config.yaml
n_layer: 12
d_model: 320
n_head: 10
n_kv_head: 2
head_dim: 32
d_mlp: 1280
vocab_size: 16384
activation: "squared_relu"
norm: "rmsnorm"
norm_place: "pre"
norm_eps: 1e-05
positions: "rope"
rope_base: 1020.0
rope_fraction: 0.5
qk_norm: true
attn_scale: 0.195
bias: "none"
tie_embeddings: "early"
parallel_block: true
extras: ["local attention windows", "gated attention", "value residuals", "hashed n-gram embeddings", "an embedding shortcut", "learned residual scales", "skips across layers", "weighted sums over earlier layers", "capped logits"]
init: "trunc"
init_std_qkv: 0.0196
init_std_o: 0.0
init_std_up: 0.0196
init_std_down: 0.0
optimizer: "muon_variant"
lr: 0.0108
beta1: 0.95
weight_decay: 0.017
lr_head: 0.00561
warmup_steps: 0
schedule: "wsd"
decay_fraction: 1.0
decay_shape: "linear"
final_lr_fraction: 0.0
batch_tokens: [32768, 65536]
seq_len: 512
doc_mask: true
train_tokens: 431800000
steps: 8869
dataset: "wikipedia_en"
Each number is 128 + 32 x the weight over its row's rms, rounded and kept within 0 to 255. Layers, rows and columns count from 0. Numbers have three digits each. The size before them is the row's rms in percent of the matrix's.

# up: layer 4 MLP up, 1280x320, rms 0.135, rows 1039-1138, columns 256-319
# down: layer 4 MLP down (transposed), 1280x320, rms 0.0668, rows 1039-1138, columns 256-319
up1039 097:136111118083090123083058139203151119151080153178131169125165136114082118105051143177120133154098116077118180142071091212079127149155150120108106058143080148136164126143115124126125059077159101
down1039 101:129114107119130144153152090199098125150095102145131181103151091127122083162074083178138183127136126147025187124129128118162092128178086125090118145201079115127162114134124233157132139189122091
up1040 090:162170114126131168157095135114073095116123110083161113154147127127127168077070151142112152111149167094099161100123134169157157111108115102139118144119142161109115110147137105175178095143172108
down1040 094:181173128096166190139129084123089161129059191155132125102123184085141100124107170173178151174094160131084126113121162132151204142104188168099149165054119073131171145092153170191170111115201087
up1041 093:126130179142154166093128152176099101167157148211121123093189129167154163115062131126162178150146156171119112129127167203116143118171078103128152038167093176128150102160123080108153137085143124
down1041 100:141154166137141153107209135105115097182166122178167157070106092096124111120089081199120123160143131151132143107092195177147095067210190099113093159111177118101162117146164132128168147126129118
up1042 095:130124132137138154169154084097101156103141142140193092090141216172152106170144100123155144119123126157166120097080099110112124160128088078058158117168135090156133110151114162154068119100161086
down1042 101:098122117110058124138214115118110123073135169155112162117107150064160131137152119109103167076165141151130150127141099100123161072068133124174111167072139104109153131100130145134115116176156100
up1043 101:104165113138174076094134143108143158104113119107088121124137161169128158124162155081119095083122135182157169145153113113136103091118120113138147073225163111177147116165145166089135139098113121
down1043 100:080095125173124116058144106137151106097118090102113144134125126112075147107113127113134139137120132192061233126167056135107153076157106159158118096140104112135098141065107138076146131111095196
up1044 102:149156151161130147144123101117126190149072167154133106136116129144127084132118129120123144159154151138136136146159097101160139132086132154139120083169150153082142152116166158154113164160135141
down1044 105:113121134103133158165117066133151158056055149139099145133082108228093153124130130134170149138143132125097150121096097095100134181120157089180140119169136164148129120131083102086155164106137133
up1045 094:121133125123100111148130143106088149143067083116120170105136145064117085103153118064138111158131191096122169147188092082144124177118160142078137116085174132136171066140098144212114109106110193
down1045 101:092115110079123159192086156168098091134137092087149123115106128140095128076163056089100117140123055093134212177138069079156106156155150069083157171056156144121110079124110085138128125107087193
up1046 091:068129133130129081129114114154125131130155138154080144114086121128108161137140094114084150172100102140177144095092111180114097125179160136088094126110145133164188139138175135156098176098141117
down1046 093:158085135119063149088066163144157118090082180156114154143139136129140123105150149151093189106192123169124172038059165144156150061109191144118119105063149104127151116142138153075196127105086152
up1047 092:068129120100103093114157156177105118080124094160116122104124196169165193089173159102168162171113116141097156156081109129121104115168098173109083203111127097165190156143129173066109137108152117
down1047 096:129113118139158127124125087160158054105054081101122122103124150132141143149157179170182099147134119096141096182177128148139163126148124134202079089105114121180174148102080131087104151063112133
up1048 104:070189138139102141100155101084043130138121174158122189122159110089165156110096109125202135095092165115115092123165141115077141174087174135188140096108119151083123107067156149158155149135165100
down1048 102:122138147126089164136125113145134129153117213102154196091134140101153148188138163134125141087091154136137113145192171136140053159131171118075170155110115119136120122128167171115092079199109171
up1049 099:085146139097142165158126127118108113175163063170110135139136117083090131141127109101147157068072135208133132125160103148151118164160131143142176126094145134205160146175178142137149075125146106
down1049 095:168115073136159130157132161090177122138139162091131142082143100173082128104132128113115141124069161111141132057131153117152168152134096146081132153139125157085130091119152108099135122114134144
up1050 089:130135153118156124088134079141118139145066157157131134098115154078165120105157129146167125094131150101174129147160135098103134154103138140148091150105110115148172184156174170110145158201131130
down1050 092:111092153137215123145149156114075178090137158139113176068138171084166120129102152160117121151097164174135192094121127087147145092181092131101083110185160131149107078133178181128137135117175161
up1051 103:078175123136068094077086118183071124187136173143216190121136124088181172100090144118138185114094106144118113164127114119146107155142084115112136122151142147084167130123119130104134120136137151
down1051 097:130094111113119081174131171121077103219179091150176075116164078173111135128121152104108147125120100130131141096137127117095149108159191128176141102143135143135178113126110137086111127038127114
up1052 105:140149111133091131069134111134110108134106130138124110160157082091144185133108162146054215163135164143128147129141173160106105109086147185125143093141153137035163102116194107177110186123176156
down1052 102:178121070057117139082071120091120170129108117157109227145162134159115122093080114148122094129137206149137135074124164144119097217105160136104126142151126145148165130151134117168166135117124132
up1053 097:125105155106065170092075161177095133098098137131127173168135112162152095094061163086135150102125114097148161112153129149159145092185120149140121080123110208153155124135149072179174167068179121
down1053 094:165129137144129117063106096122083131127076100137062132107109140193123141123129093170153070147061142128138115159100137156147124080100146178151077117121088150155109176103164090144078122154100151
up1054 101:163160141089127061137119086107077070110136146081057151119069154133080150166122159089110160154164091138117086081153149156147094134009154204156137145134155174111120135136136098180095105152119142
down1054 105:202175064136128097192107136112098141101151156136072102122144178165162083160133126134146158169110105151149113118174160106135137149138085072110116059152088146166164123119088064105066150130163155
up1055 109:135156087121143110146139162128107105072125144085148097166132169093141150189132145136153133132128161151136105100073147114176078096097085167127161173099112136150132107147111124062115189079146139
down1055 111:151097140115165119160111091129134113169165131180141165140090125126081092097154157141139129194185142067087140122100121104082104149140093125099150092058136146141108041141129154092131105140120085
up1056 097:165078122093155117082092111062096146131078099092129140125141122135089097112136116080184104147141135072084168131188103188142187172133146136091182067159159099135096152103133094140149103152114120
down1056 101:116120149086144144138083128097127152179157099109158168054109126180127091115107111110125106175160140151150150143093121161110132145110156211065096067161191085128126134112188121117109059071125122
up1057 092:106150210092116105127082114171149171153112125097130117156130117151115092074085098162114122127204047099158105155187168093172118105150118112090196053082121119159127172139069186143138185099125087
down1057 093:117139089165110179124103123102101155179145157074133115158156143108195090135129168123144157073133144096146091117131140158082120141134146191137133143158164147157103086131194112155075125069138095
up1058 113:163095114100067090107142158159114107102167157108067142146101088142156121135081089122116155168141165144136048139163148054156149102088075124146121109239174111107137071125145093103106117158174123
down1058 109:166136136072125145151115094160152127119178155050121180085091177150163093088169068167103122042172159122103077100172163104127159176114132159125144152181119093131137123104164140124197135151102144
up1059 100:110108177080159118201079111110160112117105175160108129165140107166115169169095144187106133155139104128170060119176190104069108115118134152124119193140188094088111108151104127117155158150143126
down1059 094:125098105173086073137100099147132142165119101135117083077153145144110176054164125181140109143125186117130109106132201101143060118116124183116158122142126145135112114178107114203160132167102153
up1060 096:167191132148148123145125129121103118118156154124126104123179138121130106149197189145108183125147141131126119125132082117165104113109129130102168114126111142098142081133157143124092095059124155
down1060 099:144097096095091133083167145127114109167096132176163173097191095081134097114048102112115084121110134112135106076157135165169148115126182130164149119121196109166083143085053092113112158126149100
up1061 099:152123129163224118054194165175118109130147137092149153100075124101131139168141138184121079118140175126137149116137112140082083136138127202158098074117064155142174076139191117189149141168140157
down1061 096:204105126158217097148120129092101094082118124061150144155165055109111131178152122146144115149136089110186163084093174151127115143162101182139157148105095158140085152134149147096185099161120162
up1062 106:148158063082147102146141144103102102120169166081119153131140143139117129148089174135121107100154113167150146097142056161134159109090074087114130151179161197118049108182136070096158157107162095
down1062 104:093128123080100106167190142116145128107147076152062171177120125119164128111117093124113136154147123142127153136232135113164110135095045117135085093103143158110106109168130060130195146124194118
up1063 103:151164133076096142121053122178130166140126150114080106092178130151072180167162056156126117125138107077118083215130141182148118143099065143140123134126189108091135124178120123095161086213108137
down1063 101:107069103137111202109101170174137133138098110128131102156156148145127120152120087139154098053089123135031099143087143120184115076140141185148117070124170097129158095197117094135182118172084135
up1064 093:121127114091153097140119142116152137188130135136131143117102127140149197132064132065138120136124145133157069055120106114142138114103133090154103146150057172135158154158129141116201158120127129
down1064 099:129151161068183118078158143112145167132129146092128136089141137095093127084203149140180111138090123148139163089137119087143072125121042134139095165136167131111088075139174141150118196108151094
up1065 096:134112178068141143174035079106213083135101132141126107095152124141121160144069164134183118106102116155101109142096149129142165108163076127128128150147131189117118119126077096191118151169167135
down1065 099:124132116165134150109130109141172067101125135146145146135187055126164073139107135098080126154084101079159059186124091186131124117102082083075162128097111128127149147111089094166237142114150073
up1066 105:152107173100173148077118130096158044094149098123177143131088122151122071105093099067146137126111175170152093096099164179128162169135144163117093130137121122165103104146153117079153095153153139
down1066 103:159072093121089141136171120160191103149156130093142113091126137116128083159157114081150139142121139119137145104106140094150115174145144125125148166139137180029119152147084104113155116152135116
up1067 099:125126142084135126122202092122129113154154133147127164231103144135047146154166131075160141092165159107219094122112122186126125130195113151136119088107113062087163120101138156097120065121080065
down1067 093:150095136115122175141066128121134146122102093131087100143083117138042153160175164148089121166141136138131154150144117146096163121137188129120133137091162115109166151118139091165123066180116194
up1068 092:146192155140147164140106135127121088129146186137097136112127105091178098122127109157095113134101153148114082145167100175095113111086101148080127081108103131070106140136132177085054202146076122
down1068 093:140099144082161140154114131085115104161121070159127112105122201140189119139145085133144080081152085112097089125108103122144103080125126105103151104095187148147153141138096143119076189143169160
up1069 114:078136167165143088170082072095090210074192136150150107162101147133198112104167118110118126110136121143099140160112076096119080083099126097135150124083134233158176135076189120117103136152098148
down1069 114:149163158112084149147153071120132156100090158093062116120118136148175082153131099099105174179153128090149138131150140162090135138137159097185166096189117195171123107159108154137134113103189178
up1070 104:152151107196132138169112098112161111096107140166109168154140137078122192171175074167127088113145134159118136108150076110177107178131089094136076192065160130117128105087116074203094162124105115
down1070 105:119115104135121137123136121186103110144096167099156128092138174164159113121175160160100128137114152086161108150084100080218135142126176090094108120123115092146047183078074100159111163156138111
up1071 096:091113096178114087137114072126147133152084101161074097161146068079128154071170143156120153063138133100199150123201117148082152091145095161131093091101147181107155150072217084135107139154110088
down1071 098:144138169096117165106053148090119125108120117138132062097136088171175173105118131102194152145034116099129147167164087139144120101101142149210154176102149206092087127114093089187142151173127118
up1072 097:118116125143137158126135143137150153144126197158096087167156110151154127148090104166173147151100149119095048160120152141173114168143117125112103082146081215153132069112115127169132126152102063
down1072 094:154122148143185106141121136126134139157112135190168109171210112135095150149141158088098116093123087113101135150096179166104135132126166122103162212097137093143103167104108232129145153118102136
up1073 104:169126185129120082112108071081077117114190169091164131141099114148085142102130124121075177167139094105100113121141087126126125101120132166098142142144074089153173076150126136154128176141132105
down1073 105:106085114101095090176199167116166151147129112155118111087179095107113108081160135165109130125098091126110044127198127090126136113117187116106137157102097132106109196143158100132117105129069160
up1074 102:121178144129168179102071150114125153094112160150128071109139087128095195165144097150164100144106114132147136163178143098144142124126122072081094103070113157096097101137207100148150118155123131
down1074 101:094136158082112135117116112112150099085139177095224126116139082174140116101180142117126110189084106070125139197078134063099184151106181155081118157180121123167126200122088159154120141135174048
up1075 103:116142140124139113122115153147086112148086160091117057091103111112081149141081136130110174157075161128126091167121154125147162136237088152097077117188128131142125119148076149074113127082081153
down1075 101:155127097163128092108123129112097074108131162066149177130137134193112076127074150124087128125066126109160158079073091092151177143094165144137140096077143103166090117096105155133161118145067105
up1076 097:159113086138155176126146096187151118151104193158122139090118173142117067175116105157135080124112145148153105120117174106128121148119162126121139160105123106119106124139133118133116149164153157
down1076 094:165083166132169151124139135108199123123154141083190128132121090164107214154156189144138116116169124193145137142156167142186094165177126114157126124163083149127049113084088195123160137107137150
up1077 106:126084086136139148146115163138115123160116124140112102156109097112115085199172124144228141070096168104144112055121057131085105090108103095189175125095113090149109113119138142104106044164122150
down1077 101:101088142107108137150074140130177161157130134149136125166079112083148116133114124165075179111148157131118145056146097136159127161132126146138176137164140129142186162106162122148120079145169124
up1078 107:113164132102129106050114134123118149108114128137159113143119136166148133095084112109102108148163146140161122115171128114114183099106141156089121125093100113061102084083184151117091127194152124
down1078 107:187083111208117104145199158117144137121131123134112198122177156100046146062102178104163109201092060180151147153149131093119133105137194185103130167090109091123139143119119183159163071101139122
up1079 102:193113146125126174097125088130131181110145121119131102176144066069124194073098114079152086118047114132098140060183171099137054128160090126153136118142132120132140120069143132131125168146113124
down1079 095:160104066148172134127128124089118144148195086108139139153103130106136076181136083138156132138047112121159084206146125162132149141088157171141112101136147136087105143132142112123125205139144119
up1080 105:127116174156172149124136108131089173154087115144078103195046130112113163135134110131134166087115154097194112134100108087082120126144145157083136045095051170102128140077099105059138113114123169
down1080 104:156103120175104094105130123154116156165119101124157116163114154133139114172139069145107110167120051050107165087150134111180127180139155122204137211137152086166118105176192119123184128129159126
up1081 108:129118116124168079067117199151083114090178137181143127114169093160175125127117132094139151058124182150145114091111116129173103116140103149140165114098171082104148049154145143164080154143027125
down1081 108:124067184201111133160125122132086111120085136139168155104089095125090212194128156132082147106159086124132089095082190161120168115086159126127167140085146167099151137154156142131121132150134067
up1082 099:085118088086105088094141143105196112123110179145109181110098171092117152065079126089121132123118117149126154108174088095123144173160159134115176118169108152107145219089158111070066193173106097
down1082 100:118114115125156162122077092152095103157121096091141120100151062153202141102099164171097134145167151130197140208076060149139168138130149118150118101188162141185166112130185124107113060133119164
up1083 101:185140122121153081159152174134139120101056185120130099106175154140133118113091078088169184132085127134113130126124122087154105069133151105158150083142105140129157136098208109128149116075158106
down1083 100:179103106116158116105167109176106079099116092167139152103099170138123108100071085151130138122088129124135095104162136136139128090098142165125172119138133129118130094106131065110132121145166142
up1084 096:141125158160181030041080059110106090189095168143167103125124145164127128123193143119097114121121136147125132156110089097156070076132113136138119119135153180177170198129089143123064182133127131
down1084 100:140159171157168130182146137142177083195111172107149165105102135142127135140130157137110138103117113207145147112112135172154123167136135078176136157098061101183166072137094119131114124133135122
up1085 095:118174159116188117135145116130082165197185112106099094096158107150085114141072147121166135135094139110163082119141143133150136120129165148090129125096106112138120185117111115128112089120207128
down1085 102:163068174138126153141170170079100110126129092098081131126142100110204110101087071118127123127097069051105099179078151085126112098149153119129121135064162097180104170099101126118148136116116111
up1086 093:134137189156133102127170087130060124138122054156080148123147111106157171127129100121108156148177104107096167152158165152113101129146165130159102139103089159095168144131175140099177092129088129
down1086 098:118121115198119038161151111111087132114107112112103100108195104094143123158126091050119136087146116111097178128129073103162100137106137088176118146123182167093156168166118129090101128171139120
up1087 109:117143129129104150084093134104096155121178142165129118136112164112148204131042118172128170087096137153153150107107166118174164102108135145131130140102090115106160079146122126138164136126159141
down1087 108:111161155161127136081086121169094115126140175094116088116125124140148168116094110183146148120113130087161102196109100119151151102100196106103072176125159122144126125117156177094156141104105173
up1088 101:098147077158104126158073141082127148058144160114114150133126137132143171117128168144123149060102120117164138149111074123098153133096088161110144148101118190109109129151147081178123139127178103
down1088 106:162037078091175065154160184111086126168132042140117122120132124154133120118128077144165142125093112094125157194107125117140123106108112141141138105138126121099148121168125096132130128154154140
up1089 106:116183168099175095149109103141170111118148102144167137101097163125181168073113137099098200094114108156154147167148106172098088144100124167149175106163085139111130119148137138133149120147142103
down1089 108:096181130206202066125174125171131096100177094120162142128165148088136121109136126094154142135141107112108196159133185178152126092120086115135078126175075090104106109164146118072134114140109156
up1090 104:156142158149200122084118133086123086115061106169070107142142130116099126122183134168169113115098129118160140104128101037089199159130130131162012129109151084144128090165133134153161072140094135
down1090 104:143106058128212100129133081113131111087126134124164155095114151087112125117141154138100096100169126126173132177153093142131149112139118153113161174185177126108107064114128058105173100165122139
up1091 096:126030146139137123083109141106149088059142090078071111183107133138152135160122135128121140123132169144136054116127129167104132127181159106147108082072080169143087109150170134097114095100052107
down1091 095:157157175131145121070183133115116125178052164132155118118129136160111121112080140151104140101130115138131092147158103148198154144143144158104158138174130147090204110153084146168098171143089103
up1092 103:099129072137163124124079091149119134136199098216161134113144116142157096087160063111158148139140166114154102121097060145139089161114129152155115142092081090164102139150110166093092152133090101
down1092 099:120153105143120118078146102167114133212161160085192135092119140195146066131190086110087128072165149090158142132134046154154134102195111173109156101145093131192143137109132183110097147138155119
up1093 104:129155119136111178105088076193133068107111150157147156127113120116158158177125152181126190116078155125083130148080129081201118129096122085144123114079117142151172200105110101150142066120133107
down1093 107:143082164146069156125145177146152127161055154113132158177108122081083142125140109134112121149089186173092136124159104147110123161121112109102106107066115025095137132110110094107196094132131148
up1094 108:152092132153179139176124184172106082080139158154168084162107101113092120116172140146115112115139140137158131157131155096138101131153124105159210129129107165135201108102153160077190146085105184
down1094 103:162138163125149124140105097158152092112135138128191130203075136114140090145142120166122168136104095141154134182148115150145167121156141089171066111102163146091106157074146096087138141135145085
up1095 107:109144135121134169107077140153118157135075122095096100138152148119102163123155221212107101149163157152135141138140122185134100160097100143111162168132094141169150108098146108133086111123141128
down1095 101:143159117133127113182192207124127146127138163127158077187112100171165146103176139161091112112150139061143122144120106229086092101066115091100099156121154091155111124103183095101106123152134088
up1096 103:186068146081129091195126145142137118121129069080125140134122087178155129121081094084116163158090075130088146135134123136124111125094138111062099138161163115124115176156141109137156089132107105
down1096 105:122072150112134081160096164108066147150143145103102182141083182141151102105168109156128106172141084154075116192160080130085150066116155138077140098134128150167111101143139123125183062171147155
up1097 098:160127127188132109123071135198094158059150084145122191105072128144090207111119133125138180124155143136153114103191077163111139170114137121144100131114136125114199122158110137116145103179099111
down1097 097:130157110122121124095104098187077120133110130078155104141159099132141149192147116150104143119146106119153184149134139160133053173132159195140136109129154185149117122121123153170157173104138119
up1098 094:151179120089147139094126140147089174166132138097111076126159104138094161099073119129152135086132175133110090175171163145083089098063098148087164171102093109127147135124112116146109115127126152
down1098 091:118108149143141115125110139085106143164145107185164104097130165158097181157135128125114163099087075107138152085100168118122187134101163116172152083118154149184172136153158097122123178116144178
up1099 098:104169091109176119106122145122108161153115166100107107155118058131091149148079124070129107111162187154098172185199154121138148110080199103122112127140177161103104124143100160106110124058162168
down1099 103:131189083146096133175109147143129104118146122113141106166164164176117093133131078104101143160072121102102168125097143112172154100116122158126135194107095111158054106188090104130101131110107126
up1100 104:161105131111141095172175132194129049113093082115095133137099107087062143152168111088094113140100185156115163132118097136128097147141087090197101110143124168154134105143155084174125140148117105
down1100 097:162137173102142131162098111150152105118112108060125152119118146122108187137204172095123112168078144082133172099117124101133174165119100118097146157087167094151065110185114072137113110138129138
up1101 093:101132113154125143119187135152145140098133115164069164139182108084108121081107151140118133094068105138131105121180114165156114123146121146179158170185130150152168114109085087102148126111182039
down1101 099:176164104163103137115181167087130102103219075103153164191126089129130142150169140153129084081137153130118120155081143146218134127137135124079145143188117113118092133081127106149150117117137084
up1102 103:130169144142067156097073147114157171127116148125152113135132154163112085116192134123141118200158148162162113166141146195110068163105134105163133158098136114146161112155147126116107150074154137
down1102 101:199123134146161104117175139109108166178131148067085091131141132147124090174139115139136100133172129092105122177167090131142141179153122138164143094151087161180125147136134150124066154089161205
up1103 091:063108076078122122187042149094121104104094060106115100116169115075168124154177062144143177138171106116114099125183146107095090204145098128136179168108168169166175129152109130104206094138111133
down1103 092:070106119157126126131159122136145142114179111103169125125152138104022141086122107131152119104096123088122112098087144142107094141146107126104123146144137114164134028148104133160194101199158164
up1104 105:153099076162148160170149163155127141107100182093132137114103140196152125078077180141126096126131050135115115105128097128106075128086128117102140141120156115112108113109171175083144126118173144
down1104 100:143141138119175122155132135149105074179150148173108125162082146146097092123103152102121122068094099113096150109161118106120096093138144155134080141137141106172133184127149075180095143134098099
up1105 101:097135151136118113133145083104117141113106178085096137141101104078154086153195116084113178113122075124111081070190140167068065105151115140112096082115177131154130137123108098135166106123080077
down1105 101:099114104161223153122107085138166100080163172133124092158094084175134110111123145121151133155177093154136040144106086143134193129055151071194096079113138108152056093166093168125127154103151148
up1106 100:117106093153179040111131162099141150164161084146132183133111161104174148090157096163124076124069225085154092136114113149121142109172162092181074139112105107087147143162154138080182117146085150
down1106 095:140043107076104121115153092119118041104157164198162121168157102115188199233133106170136140092118086098145151113160158160110113141107120099161123073120108167106137080209125101142143104155138119
up1107 111:167138159089130095134144132175150174161117137140109115153103132136178128127093117144124105208127146132153126144118132189149077128164134132141131102178093185157154082142147058077127150111054091
down1107 101:197143141094080119177123127202161092128121165115186067121131139122121156087076141083144117112127104181143127166171133142138107115144152174116130163093147111107076087108160165130134151114099152
up1108 119:103164157152133169142183135116123139136119071154130146115136163065106174175068086108175178117130126115150201119109082105133098117148132144139107116154126092125099088200111107106083096134093183
down1108 109:062160121136108178114070118123145079124093089157111151154134195125079134181118082151199172114123129122148134192069124154146178106115082137101115112072133092145138133130120109160105144159126170
up1109 089:168140130113116177148106123130179113128099151089173152129127174122121068150139087123149111134131117164085091152191133164159126143127077148114144140130115121131208172110139134132131137121134119
down1109 093:123157096188133121135109107114118074098120129103154168156132080151126092170126135188167133112118102130124121149146169110176095157142121140132157114050126174077094167119142135121112167130135088
up1110 108:100159114148123115121101094149149167100122143121145131136137154151161166087127144134144171150108178158135184188188134107116195081095115138138103122121154133146189098097137130159169130120107099
down1110 108:125120174139117058183113122104110124139142130118148142159148176103093133186140125129174131091081186123140131155118087133095104090104112166134083100122143172077162112115135121133203186068189136
up1111 096:091109122135055116104154138139113134128125127122143174112180150148180214096175186114102153087105135145088138143077139138135144109162083095127154121163170135160130131122136180154096138102115144
down1111 098:119124161130090160092053105126203168104119121109192168092111045097148118137127152080063125130081165143158052121126165124091106113110165106154138097082100076084127191100125106138087119171144180
up1112 108:134172097115155161117161122093132150120129099135156112034108131119093115138085171076131132138154121065101115118154136170113127179104192107130112098123133102158080096175168098113127121060177085
down1112 106:155200134185112137115132167093144116081154162132119071106073120051176097116157108067126133096089096139161087155198162173147146106126151080149153170112212152118111058164159128152136193091146149
up1113 106:142149172169130080126144127166155126134125105141136182105121165143152145131171116115180173071137078146128136145130142092114104145156115090145140109122087060093142115090077128123092174123084100
down1113 104:132087104121137108131115171141139125112113124117174136132113149140106075108145161143105146155134124138135191099197114045152163067148177155135191121124106111166084079156145143074133189207090087
up1114 099:092123149041110142057166130077125128152087118177088153151160128054138116127182119111139249158076139126116087186100103138119149144118151141139130076162128133096113077192127164151107143104123130
down1114 102:102126148163160179130104082186100073165099117192130155127131113095044113108128167072098145139111181119095077112150152137127116154182093110148180075104149131141093153152182110150143141129096140
up1115 104:109101155150132092143116156128100113122137134040111189088124131154181202140080162115118123172099161098165071119125123132101129087114115095086181132144130135068149093082099082131119151101118099
down1115 106:114126171084125146139138116121175173168114082116129130137152097149146177099084155113076097153042157171149116130116082106103062142116162114198128181095126118100115111120130116151125024076102121
up1116 102:158187124066109154146046101091110146066170132100126114197106165117136167151130140109131174163121124172178110136107093120107113124150091169140081103090142085071169115181062160128106076116202087
down1116 100:139125167127106125156128116118117087159185101075081111104160135133140130157073114139175096044141099122125162088118150133138116155131077088141106116114097149094137164155098120124183181116167117
up1117 088:114221142159102105162151119127119146054147085123144124162130167098071099091172086093114186177116187163168104190092200176124187095154147199145140149163082094144129137160165065131100102091079096
down1117 091:064101138117120148103080155151126110132141057136130105122101144146132102160142131125130066054095173089125117105125079164124092106158079130148094104118192132039126130097084120110123170146112100
up1118 095:116153161044142122052136118148141116100152130142103082122147156099070130148198129147078125155114093156072114099127113113095147059090178050107111163132086122127109213119208098157124101146077165
down1118 098:148114123108194173089182121083126081122103054088155115149149147091121129104120091139159121120122142125113102144182127146155145063109140124155114134078177124054090124091118130164092115130179164
up1119 100:153150177115173075138149123119106137165119098142133073134118122082164106162102063110080192099218134098147117078158102108156109134134191115146077195171093101161154149198124146169108139098104105
down1119 104:183128125111099089146143118083131088193188135171074165144191122102154134140132104103125155126079178123132106109133160147149143140183141111129151100041136128064133150112074121173106126129126104
up1120 103:102096158129131080118081079082161067128156067114109138123134088091101147152137156112079157142079113129141081120085198107097080095160177145167165126139108133147126151182200118140108140153138169
down1120 104:128084173115081151185139186170204065117080087114132130206087121105108177107136128131069114141123168112164060093124086158143069151142161165136100114124135099071142107099170125128101156094114105
up1121 101:170130102124122077162134075074122097157091117152140102155135090103129087138136092113139130186152152053161140138149128077075099133143180099131116109113092099131072155121092165060143173167128174
down1121 098:140087154087059170081092138111111093134097184120113111176162145136059156131076162123100086110087115109155169166097152104085107156166122122129145184153099160155115110178105075157146110126106165
up1122 095:081142114136068133103143142139117144113160160135104171149180125175157133100113147109162159139071118118113142145128123194060060158126107188133134045122092113126113124143131127130102204138145152
down1122 100:160160123135099138195145112147127095128152180121120136102171152186185119112103158134089167157142175152134085096139160121141145178138088137187132126181100084152128152147162121081077132148145111
up1123 094:105138115110149148109132113131125061139149122131102115134048120162146191152088124133133124160117044143155117177096091154130143124157170135154107130125155137115068186115162106108161113125148042
down1123 094:116095187149132178174154081175077050152161068094124092125145143124104124093141089143130081082112062111084126098131177179133159134139142156144185145086096106101103135099147061172108075174121068
up1124 098:204141178104139117161102122105136183123105139129112122093140185122141140156147134149162106120103153130143087117114127164132137114130052134087155106097126178160189150124112146125121145128161060
down1124 101:152138120109172114141139155100168160104124043130169057140117096118113097117123186158137106071076153166111127114087168111171123154119161168089134171107078128132136149120104193159086148131141086
up1125 097:182076079119181098110133103127156195138171081148160123104106096167146083107144122118192174123075143170038150157109080189119094131182145133118092168137138125135113073100160119119068093123106147
down1125 099:145156083148167190186095161142088132133149150131089103172092130152147115157139115075115163110206108115212101179132137122115131095129139174129142153046099116113174110135173149143091159150126117
up1126 100:116092195114144130143129143127124103126088087118154120152104144131117088055142099106137146100151142140085084185156140172167147093147150138064116152134141138109154161165156156091104163089116098
down1126 096:135084113154080115157087106128101105141143151091134156141124142181136108099121137145168145153174156140107130118111153157135151113092147121101141139177129101118109149170145163053150106139156084
up1127 103:132059058088105177083115118125121102090130137135113136113170140156094116143115158066135103062128134101087135072106087156083126113146148131149119151175154104175120066111151099085119151191103095
down1127 111:146154185156193128154172122137156134084098146121141112055134126148132091170142103131151144121117036080102077147133171048113132078077106145064113099059169149097155082116167119098163157118101097
up1128 104:109103120083106110132138168116183085102196145126051106173158227106093178118187133114153093110114167142133126098139114147124131131119150071183132109175131105124113112137162067166135173101160121
down1128 107:110156167210123114169111128072141078138106115153084181119096106115116148101068127157060187136135137078126101089135126143151085117151127126126110119151148125090093105101126123130136090069131121
up1129 092:116146116125153103171161157122118079186170142107127131045109180092130144100163166102094088153123160131123087125153126105128133073131143089119092137120134078102129148136172071111156103121150102
down1129 092:111183114103191096161145128144161084091121086192152134109129109160113132099171150117101095110111161140142176145099112197111089169142137156080142143120035077070113087143115164108097127132140098
up1130 108:129127183139145149121114148124137122149149134116167111166126123091138182104126091145123146106110197159125134198152114119137131095108132187168112102134119109135141086065132102142123153164107172
down1130 109:099095133115116191123157039125151113112130103141146134119165153112143154144125086110136050096120086106154126038108101111161119190156111166160100083128141123133121155114179162099097142142170143
up1131 096:160143108084122151140155187058127191151104130105164108124079112092128083097130146111117170132138139154065148149090109148096099145128153174104099138152136140180141114196111197138147180113102136
down1131 092:142079135126126148110143142058147068141114168130164125094146127170189181127113156145122135137124170127098110145143163154136185102142111121125110119097070134133112187151111154181117211050073133
up1132 095:113158090177128089096157135136155154161136145088094182148140157144127065173106105168110191151145125097102060131129135133117111152151165141132045121176173122077130117137144137146128153122122176
down1132 100:135172116161101184103083116094119115104164146071158117156166166115120121095139136123137139126124165116148168091151141131147141180108145133128134157132152145105079157092121218094125162151142162
up1133 099:114097192124160074072218089101131108122145115128140120119127150045063104146116183133068205123109144135097135150132173102090183151116082117172118117148131133097121144146157132165187119204131127
down1133 100:134168107144116130115154158180095114080163110150190138144098153153172178125142153144140121137132104105135111110070121156170139123138136123054087057146125115124141146164100144134159144162102155
up1134 102:087126090137177082064127119142158139113160106082192115121157159123104154044138135120087098102088169151188135107182089131159131149147073138089105132141164123110108147154129140171102123099093154
down1134 103:153126201234133123082159104146115126072124112192135155133162115121106147124190139158149105149128110125129104134124142123124148076111100074173109079123147113153131140141059140184131136163142135
up1135 107:110101186105170082166116137086154109154153150141083147116113099120124125128115170144129092146085173144143114173145137139202129144114095155087102119157066150077117098109153127132114125113104124
down1135 104:136175100149057126127137135109163124158090088149094154158156075132163165123163113161099160126112125086121143117172122131115163120136180115199153123163078169091093109079143127176118126128071099
up1136 088:152129094089111204102129138090170076155102141148150137150063166113101145094130110077156120137134128110172146106098182187132145115136083086167098101161153105104157144132095101142224144123168138
down1136 086:096140096113172122134158138153129154136115150124208127100146087142028074168071125147137145161168111141136090164174158149143161096134191203136154106112164065102070154114151141152121132125131128
up1137 094:104165085118108130091113114077120132100085109156143109178065115132122121145081177095139138162103206119140126148128147162117145131128182094126089124136107099142129122187108118094172101150161141
down1137 084:113151140121080153078094135145085097155113150182124140104163122122142124130128146144129088140096103105131139156127136079168076107161113105111119029079105171160102097103108158122091123110193145
up1138 107:137147110145187085124109135047118110080125163172079190132128173126125132183115147090124182109139126157140111124103134149074111090156129095197094160126108129164106105137173073134147200119117129
down1138 109:090157144124170100128114117129106122189097045100100083176070136130128147156104177196145121172086139156054182100113150143111115186150144124106128131107156114135160118147170127099144096176184132